Part of a small language model's weights.
Architecture: learned positions, biases.
Training: a variant of SOAP for these matrices, 279M tokens, 4250 steps.
Each number is 500 + 25 x the weight over its row's rms, rounded and kept within 0 to 999. Layers, rows and columns count from 0. Numbers have three digits each. The size before them is the row's rms in percent of the matrix's.

# layer 3 MLP up, 512x128, rms 0.0786, rows 73-94, columns 0-127
099:512550492548496530473497453507497494467486498490507513514483500552494482481466473488498502480435517514497551500496481478512503509535488530468505495534459544511516487482560483508487515507501476433536519494455537494476495482503509482497527507507535494512484456475492509513481467503470476501474541508508485485524487458476500503518478501488519488483509464520574515504527536482519454463509
103:448463502492512502476502530534482480552486512475504519519502482503481492478447522507543492497533509476481466512515457495468506516487481513485488479549517533474514466489501504465569513447518520431505524524526520477467487523526488500525516470523497521504490508501556479456503503478500474482520481492505471491522476503464513514441502488485496478501511527510452505519507506451480514532526
131:540498512483481518513502557477493511469547500508524501515516521495556468489520515527466556503500451500458501483513496493512518504545484487492542539512501479539520459480490498519527472512524477473469526512519482504564455566488490487480491482532509479490472536493502458440539499493503495465508530520495476516488462477514501530503498503484508494456502509511480509524469477461497512499521
101:478486519525485510430444537471507506501489480516478487460514546511502499510479491557494499490469487506490518530508487530528474451530490509498529467470529509514550456527485522521518553490505546506526489507484457473482511540499520473554522511539485502488517510513506504474506521481490481477541456481483493537480512471488525474478508484485509505490482538536494491515524538505531505521542
112:503500510500550491508491521469504528499464506517471517466459504531470492505478508475469491500446540482478490485528484509508518445439497487493523502509479509531488507481494488484537478501447538496526477504504474518497546482444497488528475534503503521538456525461538497467492542483520521523482495525523520507500484469524497474508531436486534478512496541491547511475513525483523518490530
098:495495475484509558512514504537492479515519520477518491502513498517470510500517521497475504530480493491524476524465536498452521528519498532486500474499512506480545508527508485501465539489514508478520511541518443503569479518536513459496477479513453472485484511501483496481525465498501502508523466507505535514510538514533470465457534512475445482455475509480471506485515465492553557509466
084:539497510513512480526493497476500504465446505495520476444532518507493528489450452529484495434473512527493515458458509492520438515479515459516500472497485487492491493524494515522476484459507520522474464517510477505516483541516477559493527460526492468484480528511482556520485518510516480551541483528483496495473506522504511515520478520487491479484489455518535485536481491494488519511517
119:564536519486480533497474506510525533486481503475472518475482473531531541499540526528469534509482509528513517506503521509516512488511525490503497494524539532521483488489491502470476541493492523475531501445505517551483507445478525566506525541477485491494480471496538533454498490499508487495492485508523507523514535458501493479532511487502507517497564542528495548487510488490529457523483
118:532522501505438518494443514503501477503519488445459512457507483515500538528525497526467512515489554520507531530506500522517490513530507469506479508500520523522465529498492532473510518478481501519476518469472527507501484439512495491517497570495489534485487465490495496500494506486481535474493503502492512486514518498541498487490509504471465502469512482480503532517522588499514421503519
099:481512513492526487475540455498463444508524512475520468517503521477498489493494517512535534517471479424497477470478479496537519466481501486490528486491504510500493522468482508470483505472522512471470483521476462474483519513490469526469505476485514534459526536515492519482513525499499487525530570538536502486524496528490497475504496459504531482545465463514516529535487504472526457545509
100:454496533492512498488506541496513516516504482489518470488520515525488481486494473471477502473473537508496541486545424510481476456512510501476497529511477460521478507469512512480479510509500517504496511505536512484494499536468541517485530466521514477516451486542461514493518538507522529514530470516487469530479428520481460551500536482527524526511482467510538511457518505463503490471490
085:461473492488493528504497530513526479488492496524490508533541487506489471501481458522504477482513493469457480496520543498531552490497523437506459495501485504516539448492475535477515465485445499511462478519518521543454499461501504478486500482507465502522497485471521481475494562491498525476494501523526517515486472485539530491535516497489558481455506484475494478500484467516502498558520
095:485520446473450483470489481473486440529507501494476468546498514489510492471476475520494468496517504520511468500493484492573551519508471456517485507489471527498502503510490482499521496483489501485515528535494512494478432488497498496518531505474485433538515488458490495468484494500506507490486493514488497480499494480493459529495496517512527528502478529547479491507542583483476518529474
103:510520521467509411513527493494473514538489490496462468487484493493493522533522492486498481479507529494534525524448493505483493498532497509515525522489485517478491563474514505510498485498463546497537495468504487491513469520520464509496475511509515489482543495505465533526452476508494483543502478486495508496492489546489433488523483452503490551504502513523497467487538534528477464481554
120:512482514449489507468504505518467489476500493489523480502490533539519516536511536453486499491472493476478481505517466515530502495494484540504456529504453513525545476469468527516531467481534536495509571512472477497475515523512513533530505479484510483484455535488503520504523523507558532545512540526531522534490486489473505464478502511494510488482513493519525523444454531493509497472501
080:488468539513502447541526506523540458506511477503478521510488457449483492487511494519540500493498519466494506555499518481510501487516527491476548489542492505476544464498538473488479513492536507492500470507486460496526477510523534492529556528498539478504470479497516537463489491534495499467510544525519450494528560508489531513496537513462477497458528487505513511493480481489510487531501
104:524492525526452517526500498506533512535512514493456479497511471498469524521563513486452475487521535494453540489527536500517455501490480508474497503501486516491545520468466525475464545484488476503486531516509493490477530462521515503523475457476503462511465550515505527529509538444510488509522524512511513504500506519517506476506528506547519505485470477519507537512478455467497465526469
119:462521505490544487501460510521547483498495500494482486499490550486508489466462481477477522504453500475490543517479509508536573469514497521504475506499527496532480479522543491533498513443465509472566518527511455490509497489493500473516523472470489500510512524465501491504491514453531489523541475494501530531472539476501507545482448502515491499472475507523523497511537481532519526517519
120:486475436510496493481491559504493472476499504452480515463462496499482513493458500502545498488504459461504530525483497471483519501470521499501501473494522547520524481524476470544526531444467496488465498490518456537510517541448491499515529491496504489506509521519455460477507458502519493529497464493509506549457495519522482544525481537474503492468465508483506501503499512477501514540518
107:498474522490441529511531484525501500466511497533522488557527497504513479512511521471481514502471516458526465497507485475546490484468504518499508521483445470521546455473523496487513461541498519511497527493440484487481479490537491483503467454491505495493465445493512496521490566498516508509541496484516459522475471486474551470506503503488484487485484487457478510535497475506513522500458
063:489520511509508446524523516487550517498513471503543486474504523493464520477501477501501517529497506494495530489538522475468509500532480512524507515522534491540514505509465494485511458542476510543499486458544487476530493511490492467517552470466548504459510530487488530543494468500519498475565491509562496492452527534530464522537512485484492537466527496513521475511487530496490513494502
105:489498462456518530515502493497480530507504475481515524571504477468508479522476495478470488536474488492498527483489498457496497485505501528471444503544510534499479456521521505466487562445472497517492500545491489508464512464502482475526516493472455512498512512484504495528495493478514516482497525505509545496530527511494515504458567519495462481513503475484542478473515462457519476466526